config.toml
num_hidden_layers = 25
intermediate_size = 384
hidden_act = "squared_relu"
attn_scale = 0.225
bias = "none"
extras = ["some layers without attention", "local attention windows", "normalized values", "value embeddings", "an embedding shortcut", "learned residual scales", "skips across layers", "capped logits"]
init_std_o = 0.0614
weight_decay = 0.0
lr_head = 0.0203
decay_fraction = 1.0
batch_tokens = [8192, 16384, 32768]
max_seq_len = 2048
Each number is 128 + 32 x the weight over its row's rms, rounded and kept within 0 to 255. Layers, rows and columns count from 0. Numbers have three digits each. The size before them is the row's rms in percent of the matrix's.

# k: layer 19 attention key, 96x96, rms 0.0494, rows 84-95, columns 0-95
# q: layer 19 attention query, 96x96, rms 0.0494, rows 85-95, columns 0-95
# v: layer 19 attention value, 96x96, rms 0.0495, rows 64-84, columns 0-95
# o: layer 19 attention output (transposed), 96x96, rms 0.0618, rows 64-83, columns 0-95
k84 012:129080111097144118157135080064211076215120087149149098143154145203133130193141172136159108095180124080165139097142142153125117135133148152109153122160090094138107131079136078153123159103136171090081129181190132090107093140144156135129182164151146152131084120082120139157105147125123139116
q85 025:122068121124099136046141070172121145168120134125119169163138136099138068146093137140126112133181143102128230192073113066110147158144134134125119105083129094082087155130119076180131162151108080134125127064159121198151133097086134129127113118136118148124124122198173142140133147093153123106
k85 032:097115150099114139121153032166129191084131086125153127142114156097143154115114134107082103156092095110123168157107144060138130122120140102149092107068148110190093103123104104101127082103155147092123182131160110121089158122152123070161139100138106078122147091173195097055090154115170069131
q86 054:153076082111150132047140012196136189104137089123089164140153170116137123132113143114105090073110114102163112182086124077119139104122118118101123094057155115137083143129049085159145133161123094112112114115155097137112143128141101097149122091140114132120163135180165131093081136138165115123
k86 050:081129135098117125150119060129132152127113089133152096138108136124150130110177153131109091147077100078150172166143168080135141129102137101140110121082129109190090087112106085099118091109153158080133180161161125145077147149157153082183173080153132109079139084166187115072074129122163042133
q87 048:139075075140070150045154046135137162086105105142112177152122136134121113159090171129182097121149114096141201158061109070143123112157111134117125074073146093095089143149118111197137135165143095119119119074165122138123100084142114135104137112124076126148162110163161147120109113127174138178
k87 058:117067086118108157084148029127156204089122066143178083128149170155162155209119188062087100101108114125132157154084118118153141112101121117134113132094156107186124106102119099107145121118170150114130160135135168118076158136137163107152150108152124102121102142169185109129083130130160088124
q88 082:143084079121156171057124003200170183107153097141098124130166178113135129129115148096089136082124126148145106162091126128127155119106104104108096123048148137152103154147051125145115113160144105097094099140164105134088137133163108080139122099126143133129161144154156109094076161166149101141
k88 082:125107130082149171115156082144139178099132106155185079115169187136173142128151190057069096101105116120165145162134138146132133109095142121140109158078123092196120119124124097102131091121186133092100154148132138132059140175164135109153113083168149092139138155171190105088082145148172073144
q89 092:137141179152120084208152187124097086115109150136165075125115111156139136113115121126111189171144155114076095099187117179106090164086194160134115146206131145147172123090157102090098127075127151126137159147087111138124127168124103196056130144130148111108077163097147117168162124102105145134
k89 097:131236120166135089185131165177136068125133179104028184112091074062081124089097077154154200184159151134099126108154115143133138124107133119151113123157140157124132113152108152144086130088105089102123135139158114131138104104123117150069136157082128122108153111108112134163142096136126153147
q90 114:174113081103082135064130066186123162122129113128116152176104167100143127156122150114120109098149080135189112209072148096139130084121142124107107149105196113105113120120133102164167101157181096114135127136137163109132171146140084108182169103095119096085214100144175137095079120098157109138
k90 094:191099122111112157080124075121113150050164124119168078118134154114182123128143173130089097151052165099080135181094122092117135058065112124157132117164195134119099160136095093133160063092179131154147128147123159156138138110131087135108166122118117104067131125105170127113077123166136091108
q91 133:125079109097129086164177118110140198150120135114142078123153085135171113135136113127109098111141082191145105117185086141162131092171183092117192132172181068126152111173102081079140141117093151119149109164141109185110158113080088099154090090116184164102126136136117086087116115091139133073
k91 139:106126110150117074139179147127147148155191133115140180128112134120203111133140059109116128155153069091182113113144089160068133146104134096078150123168194153108130096183122125080027085139116136086059089131151135152123096119091113136123122074142159132136099120120160122092144126154094084102
q92 174:116138138163127139195211113117107109114154096104124078141109153135109117142123167164167143110115105072170093137123144134136112102114125182126135095111226060150146116192195089120092118112091157137167045123110193119146091165156106098104108110121158134121117135101171140103152107148189113156
k92 169:128146138124128105134194097118119107098127126111142114156153126111139131142097130120193112099132103108139086171090108121196127066128090140158081109176205164173164145109142129094103139090117125101184104094140255143157123171091113083125092090118113146094111160135102141105152127159193128153
q93 164:086100161080142134143169105083151123145115116087123202098173067189137127136091165082122099144105181108170104124064149136098123079068129161141102113137135138085146181085147177127127116135173126139143160133190122116136098188145118108122115134115221109072127118145174111088142131118129140076
k93 165:088154099130160081122114116129070147148135162130187136123090112131133133144089125127106117137060212103131143137089081099129141073134172153160162125128194141070140163131138165153153119135130157067116125090208121085139135217122095089098156137060185087131108129130144096132159162137119156121
q94 176:207088090184183161179111085107080077101106122149123150069143126153120105149142129078156147074097072096138116089124105146091155170144123045144131125127094129147092170112134152182173119158097149078122190153088126189179128124125110137126100122134148099145102086171138093105117109145115114143
k94 188:142143085201126158160134118109125157109108117133127132085182121146156149126192135096136145137112115073108145140135180123133142183177135016163139116164118149076102192077133096115154196102103183126157142134096080099132098071150144115120108141140171047160123102111144104088127137157129120123
q95 175:101093119155126126153163129136134132154116095141163152033127183108145123110141121133104132081122191148156169128104164138130093185107148170122102142114124152119155112148111152119135149133122144083119136125093174140094142102183163109117121049176002120157148125134081137096095045112126112077
k95 185:083114127181167130139100132133153142132131142193148129073153113086126085116161183197101131156169163129167115112147129131150117172067138110106096113135137161114143097121089167206116127107088143138102115147125154084131160137121173136133092073141033133199116099155113109145094106050124075100
v64 082:124129092143130142171109167089155089175160116100076158084125093074103134183165135189085059136096125123134133126094108204103106156170124121165077093145143115175131166125125131066086155154133110139075117139118070178115128080134081152083119151141126118119085156161063136158147132114099110176
o64 104:141110170122121112110127076159093174098116179180110126138121171186144118100119119130157161076151136146124086136165203118127140139051157091111171180155104095115110141147130172101116092145123147156154151133142156061143088203123175148163100142102112153206140090082147138145100109158090147068
v65 101:135115132127132117108168120119113133091122140097145126129103126160179141136102100141129069153092167105155123101123110174162137104113192084140080177146125070210150084124166147205129143116156178121122171173211124176141161125080189127096115148156092101076159084123109129120160079174161148123
o65 099:134177165116103116151087121094152082167102155164088131105182115136091161163184127080125139080123105094121158128098095082120103152141079172104144139078134168078116146167115140091123116141129121154117099096061158094113116145139066131126131092104152163211120197171085078119091168080097143111
v66 097:102101115204101115056129124078134125170068129141164081166140135141101165176153086113160146133170119166141189127124170152109135087086128138140129127108113111195132165188083148106135135181136148115119097171188097177085123129066099112152114079146117150091128132124134129064112094086098081121
o66 106:137140158067155119191110152129130201117122136150096147098122113106192113133140155142092121093112135129160113123096130118126140128168069137140142150114115146080106112129165153127133154134125129144162141114102172113185096074194162160120136161083099130212107110244122076169106140175120191138
v67 093:060129148113151141133060143165110123099127114100121153161097110148171160121212136138138151079181143115081105130121130094123136096214143201130119087094113130075192178096106175148076078124133127140141084163129135187123100134100118101189129104096103141184102132111136131117115092115157167146
o67 084:148082151137162101099132118120135115103065118162133123080148158105124098147055078102105110202060118175162162117130136135137113145055100148152144121178119130184102088173159103119178199111090126158120150141143119091164156116154113137101116169141172104090165147122123155106161159173087073175
v68 100:100119145096109143104152151112112128067104116126137114194088122143171169144175107104100078115117158146119206152126121141086126154123123109137084114133055091169124122170232146104116118076117084158139216121123121108155144119129172128129116108110036152137098133146143135093092138091095162170
o68 104:155075154143168077108085104141150099193131096119137158091156128141181091111108187118157146126148120120119072096115138164181114114158153163124168171104146134103113090078078087157131139148156176063135035156127146123112075139113094151124122143142185141115125116162101190142187108149125096078
v69 089:102135124140155113135073153108136154133149133091097117131104144088151095190170129129059160111137103179131131122131104152119139114128124145157154073128098124136075153092103134082144066070062143168217067125127131097170075158127164141136086169103196179148140126138151132132176154168083107085
o69 103:144099170129118165115150072087086099131141109187134162124171139112148176117118153171157122183092099137159125121115179115139134158177127149081088180131154115111159105166128148118095182146113098093046214142118094146104172119142117090119126140101144063113113126039101100154073127086126138128
v70 108:080078140062127156160116130083109133091128102133174098158126179154146171175103122059139117131112148090088076097116086087178119107097109105165103137158099089143153214130130147113137139113128180113161101199132169161092162130145060152103105128164151094150120140149079107088123078138131113084
o70 083:161157146148127072126134156124181118141082178127100132147143065125092125157128102182098111176150138141179146144169149097085096140137171163131161152085152154158127073100153173119158128082179132138149162037156111167176126109135186080136139116150082135125148120142200114119111179134159120196
v71 111:136119072135104101130147129144149107165138134102063157117106084122080158124145093170197149159108089128149178111153070180112133177146142128116103136121145146065085051163122122118072119197082061116098130103160143088138094124133143166127135168101197089112091118113110165176147104097116144159
o71 087:091146117142110116117107129102109158100146164138189162113134157074089126091046146073118175112135110197128098160156180135091181114126123132084140089120135136144146215112130136163101130088111135166129104152067089143130146118132101103136088133147093154126173137082179040100154158186127139097
v72 083:146172137151131127137110109099144156136140141149101163146186160055110124189159113128158139134182135192159144139112142156160100120192111164060076113141084125088096135138147142128113093166155132074146087107143114104144108163151157149153136121123142120182111057148182157152135168132068141229
o72 097:092109087116176150157105138116146105086084130124142084092101137156126137067116101168100117093090106088122133126146081153060112121169070089207194143064177186179142106116105158135140168144153129113097187154125156101108098103131095115131102121137131116086120155179103139092162111125176123068
v73 097:109167115082161096161132148148132115064163127085113145091111138183142160072125115154091141122107073168114125115163117195117169121132148143079121116141185101122150119162078128122069084080103074145137118158123122135193099173074171131090096158150148109089145102112197137147180110104086132188
o73 081:137042121148129141095157089133098151200111145177098095142116107089098126177092185102143129121142133102114111143144154131119138149155163148164112119180121180170089131096122170063182116152125147169111120098107107150074154117160107150167176152121120092101062137051060148137156115181157109117
v74 116:158127088063072132107113125025159150115144131151176082159199146101161180155115129104149098103130162126126112139133035140125145156118118097180087144136088108131079140178129144079121091140176123203124153205178125093134137145123129105136098101120127098104118105129142119173108110122105120112
o74 103:085097173166140126124128101176157123102069151121089167091105149144158106106178143128093123152115111151176158115131206141138149110138080164117185148097145138158130073105091169129118126114147114035101101111117155165071152130170170131146154119093133134164131129208131078058118175168160132133
v75 108:113103110071069115209119091092129111110085120119134061164145107123118094128103128080141171132100112178133144160084095145156127155101075102134088163162122115101098097101118179108141111086234165151189178085158138142150120124132116127088097152145124120141113137114064109162145145090088084128
o75 089:146120155144175124076137195108142131145190164133144150109140149132107169107154144135153109132180106052145070077133107105096135093186141132158176136044108141142161171157137120165115152165107147145093091173145157127108150146115124169139163129125092133094084173135151087112117120155223168074
v76 127:117105152088148102083126091037127124129123124138144070160162161110181187189159155101040101139126155128125119153092116105133150179142151153163127177103078120130101148110117161112112114101165187104188205124148131177137101107122147114195130071114120140110103115100156119135111114116115069113
o76 090:163095111132103102189101154145095134118112102121054166097121124158146073092162100141192089105165141110132142139119123152149138079116102100155153072136125137110156138164140136123192150189148131146050037146135167073094179168140138095105136135143107147131126133219098105094090138143132154144
v77 103:183144102078170079198139141155105103145148145134101187094161138099082131054131116175124177163110099130098105070140166166106113121134125159123112117139188135153109179133108177116087102102065168155207147102144145099075107150161087151122080145124132161123147110153109126137136137060141149163
o77 100:103150160165092175079146140133129153126142128139142055165092111155125110169102160123110125129129171127109100159181111125146118163095129080177157083165079113086149098124158110126164150159165097111046151118066115176178078131078160162110140130148100099113051137031116122107150114136116121113
v78 082:137081147162138144119126113160135145114135117072141122134111072116077198146129162134158098166101111148165150116170068103116109086111157105116090144139054123128172207137122145167065119124133121096168127139171133050159107153162148141064115119123098120161090165124087105080102161204090133156
o78 092:093144121125105127125144140114130160127121202189139087145140166170170022118128044158132150133122182116139118131095151140163189186125139133150109112112222124168116106117137119098137129137110113149111117142088141200127124136138136132159135114142132092108136093162163190163191148069171143104
v79 094:163106166107090087062140096199206112104063145102143100099103149110180187155138104136081129134161114121176147146110135136131127134133129133112142096104147121133121161185111089197099094147162141078102129109152079160123121147133151139107174096140085195121122131080117117105091183135132168050
o79 106:087146038187149130192123179091073115123183087138120207169136136115102087129131181140158096131113135162106117147148108139120129120148116092167115175097054124097090106130133202120166158154157090162123112147132154131118119089157122109167090091091144085066149105150122095128142091163119118146
v80 103:208129134054136140121142151192107106110155156099161059085123149189086100102071133126121127148168140190130194132052156122108121091138096125133144147152167078127153103152136126134104087123122187124121129040117108116161090130116048139105095134162129106117114140155089139097140132133104150148
o80 088:069121155152159125141139095096124118155051116135118145143093100124126166117142093138127146087071123081098030123203074145112106161096157190136121102158123160149148137139097091062153161115112133120103181162140147177139132108123156104105150175112107132171166138084173094198119166107164123114
v81 088:074088164075087160117109147144110138097136174133113104129121158113114129119147112104147150106073186087181115133122101096163135081113105179205076161111112113100146092099186101154139098152159084151121155113138156094133144115119177101077118097179170084177180119168148124117123117193086069099
o81 086:150162147155161090140109124078159111183127100137158156115141125132158124162115172156133150160128075130084136075120167129074068121114113099089149119141084099157091132158067156091139164080117150100130061098136109136156170134158111174167147186060081095096117086191099158140124132071175160140
v82 108:113174091105108116120106137071143111134080146093128212137140099089135061132212124204144053126137095118165120098109174131095115120151111140132139090118173104094158087136167149133074152153160110178137130115146147113118122163169107155148118140129180126158055107087117144179182130167139124160
o82 093:079120156129165137115134120178113071099191115164135096067113146119112208146106132114142158134111133153127121180157094113138125127130130151143121139124055185134065181132115120129164090123069130092138083136102106129131126066107185107169076141129072118086170102123159156088104150108082199089
v83 114:089135118223158123099116144134154123133132173130102154095126097092067125103140128171199090151098124167156131121088182153126104154127181174065147133139126127084083139146076169124104132108096058196103101144125130130113107137125126132122113086131183172137076095127112143164192159104076131167
o83 097:146140102080109143113102104102136120180153084096174113091129155140133139107116142091080183128094096107117106157169127110125152077148066103168123098121147142168143127143146067135130085143097207081122068117099129121174128131087162150138127198065118084103119178067151095075075073128147116127
v84 102:179106119158115171072145135089096124104143098161127117126146140135073183150147156111082109094120193135137068079115099041145131151141170057132117105129185066125123076118169116164130155067161101142144165182197101102140161152085094117144128141110099138106166097096118144094136133110110121152